{"hidden_size": 384, "hidden_act": "gelu", "norm_eps": 1e-06, "qk_norm": false, "init_std_qkv": 0.0255, "beta1": 0.95, "schedule": "wsd", "decay_fraction": 1.0}
Each number is 128 + 32 x the weight over its row's rms, rounded and kept within 0 to 255. Layers, rows and columns count from 0. The size above them is the row's rms in percent of the matrix's.

# layer 6 attention query, 256x384, rms 0.0558, rows 0-13, columns 240-287
size [ 95  91  88  93 101  98  96  90  93  96  91  90  96  96]
[[111 167 149 115 158  78  90 166 166 117  94 126 106 142 115 108 119 117 125 143  59 100 117 140  85 106 117 142 162 131 140 140 101 132 131 131  99 145 100 118 168 173 123 103 151 185 144 125]
 [100 103  92 142  63 120  99 132 135 132 147 106 114 116 172 129  84 152 106 162 133 143 176 137 112 140 143 154 100  46 130 123  67 132 176  86 129  98 157 131 119 113 128 149 116 126 111 183]
 [129 211 111 145 188 159  97 183 120 107 119 147 170 122 146  93 110  88 136  77 143  71 127 146 163 115 114 105 113 140  87 112 102 112 145 138  97 135 168 110 133 142 140 106  69 111 134 120]
 [114  83 146  94 140 135 133 166  93  84  49 138 114 232 152 126 110 155 137 119 103 130 118  97 170 141 143 211 162 109  46 120 161 100 161 178 149 115  88 129  24 172 149 110  50 149 135 142]
 [136 141 125 158 127  75 151 150 115 154 167 154 116  55 167 160 146 101 123 145 126 128  85 139 116 131  77 106 197 115 137  80 152 126 113 160 116 114 224 190 110 117  96  93 114 129 181 101]
 [163 129  84 138 119  98  67 153 169 146 112  85 159  63 180 119 150 137  69 116 134 141 101 166 140 137 149  94 119 145 104 140 104  63 128  76  96 133 143 149 192 146 135  84 130 121  89 148]
 [140 153 140 120 108 102 156 119 157 114 186 145 142 113 157 133  93 134 111 110 191  86 125  79  81  94 158 108  69 100 104 147  81 122 122  70 171  74 141 142 166  76 147 149 137 163  61 138]
 [162 147  99  88 114 115 135 124 137 126 120 175 107 173  69 139 224 154 101 108 118 171 222 219 146 170 165 131 139 143 104 133 155  87  82  77 181  91 148 112 146 157 125 110 157  98 132 162]
 [113 132 122 168 155 116 182  88 129  73 102  79 145 138 116  79  69  99 157 164 146 142 134 125 160 155  99  77 132 114 122 112 139  76 157 151 118 155 164 133 138 115  83 144 113  96 149 184]
 [161 118  90  84 184 169 109 135 107 111 126 182 154 133 153 128 135 118 131 138 142 130 153 137 120 137 147  98 189 129  74 125 162 148 108 143 118 154 109 143 159  88 184  90  93  94 122 110]
 [134 130 160 121 195 154 168  80 100 147 122 119  73 113 164  73  45 127  81 129 175  93  90 142 132 117  72 109  86 135 129  87 127 127 140 146 129 134 200  88 138 161  93 170 140 119 121  93]
 [162 101 124 124 191 177 163 132 136  65 160 112  96 137  96 125 169 173 164  81 131 110  81 120 123 154 108 142 184 122 147 117 133 135 131 131  94 165 100 141 243 109 175 104 188  89 124 103]
 [106 155 107 127 174 182 107 106 173 129 111 152 121 135 163 118 119 150  71 120 110 100  84 135 198 115 131 100 136 140 155  85  95 152 144 104 112 184 202 183 131 140 116 109  93 133 124 122]
 [131 145 129 173 185 122 138  93 136 113 183 137 141 144 108 126 121 141 203 108 120 128 154 108 115 127  78 127  97 109 118 117  80 154 132 168 113 152 172 141 140  57 178  90 126  72 154 108]]
# layer 6 attention key, 256x384, rms 0.055, rows 0-13, columns 240-287
size [100  97  98  95 101  98  98  96 100  94  96  94  97  96]
[[130 159 105 139 114 104 109 144 153 158 160 136 117 145 154 143 121 115 153 169  90  70 108  96 132 117 148 122 125 106 152 161 156  96 129  46 110  89 110 115 145 122 113 126 160 177 120 138]
 [208 104 173 131  96 129 136 142  95 164 153 127  91 180  71 153 218 130 111 139 106 108 140 103 110 133 109  90  93 100  95 114 139  83 145 171 136 157  41 147 137 102 117 127 105 164 125 139]
 [110  95 131 114 112 135 181  83 138 143 129 174 194 102 140 152 139 130 137 148 132 135 158 149 146 120 144 142 135 116 130 128 154 151  86 121 129 118  98  64 138 200  97 161 116 113 145  88]
 [125 105 140 109 112 144 111 118  95 115 160 130 155 140  84 154 160 123 155 119 115  98 168 155 196 106 192 105 154  90 131 140 161 164  97 134 151 155 116 130 175  89  49 136 157  81  64 131]
 [183 113  87 117  82 142  60 142 135 142 120 121  87 160 151 102  55 151  73 163 110  94 161  63 131 135 125 137 145  62 122 153 121  84 124 104 100 124  86 124 122 104 133  63 124 138  88 142]
 [172 103 167 166  79 122 175 117 131 111 131 160 108  87 167 119 108 112 132  82 106 117 102 165 118 124 139  90 129  84 153 123 125 113 131 118 161 136 108 122  66 149 142 114 125 156 119 106]
 [ 96 197 165  96 205 113 112 148  64 139 143 121 104 160 138 136 110 127 201 120  76 132 133 138 139 108 105 147 138 105 121 104 131 133 105 121  63 171  77 171 119 179 184 146 133 154  89 167]
 [119 122  97 122  97  82 107 144 122 123  57 123 121 100  95  91 137 146 100 138 192 127 103 143 171 114  99 157 139  82 135 141 140 110 114 135 138 101 133 115 148 159  83 136 225 140 113 121]
 [106  89 157 164 181 115 174 144 105 184 100 127 149 186 151 156 144 183 132 116 159  83 110 152 145 150 121 146 141 139 124  86 151 140 125 174 160 126 120  74 143 155 133 168  99  77  98 152]
 [ 90 178 153 180 133 148  77 133 141 185 131 118 148  75 183  95 156 129  77 155 112 117 143 137  75 153 153 118 128 109 161 143 132 142 111  55 118  90  86 120 142 176 121 109 149 169 130 143]
 [164 109 150  95 137 174 183 129 125 102 122 131 124 145 115 148 177 153 166 154 146 110 135 113 118 160 119 111 204 119 140 145 120 146 147 154 154 151 154 170 146 135 132 145  65 136 152  88]
 [156 117 139 190 130 108 105 128 179 168 122 122 109 128 171 138  96 131 126 141 158 159  81 121 100 125 129 131 112 106 122  85 125 172 109 118 121  97 132  65 119 153 144 172 204 118 106 143]
 [157 116 160 133 121 106  99 110 130 138 191 106 107 134 146  94 106 183 136  92  76 119 182 102  85 110  48 144 124 149  77 199 153 127 120 139 173 124 121  58 149  88 101 121 149 130 170 163]
 [142 110 186 157 164 157 162 103 125 116  95 101 136 140 125 122 148 123 156 183 128 179  80 162 134 142 149  80 175 104  72  89 144 126 123 104  99 138 109  97 123 178 154 159 107 105 115 128]]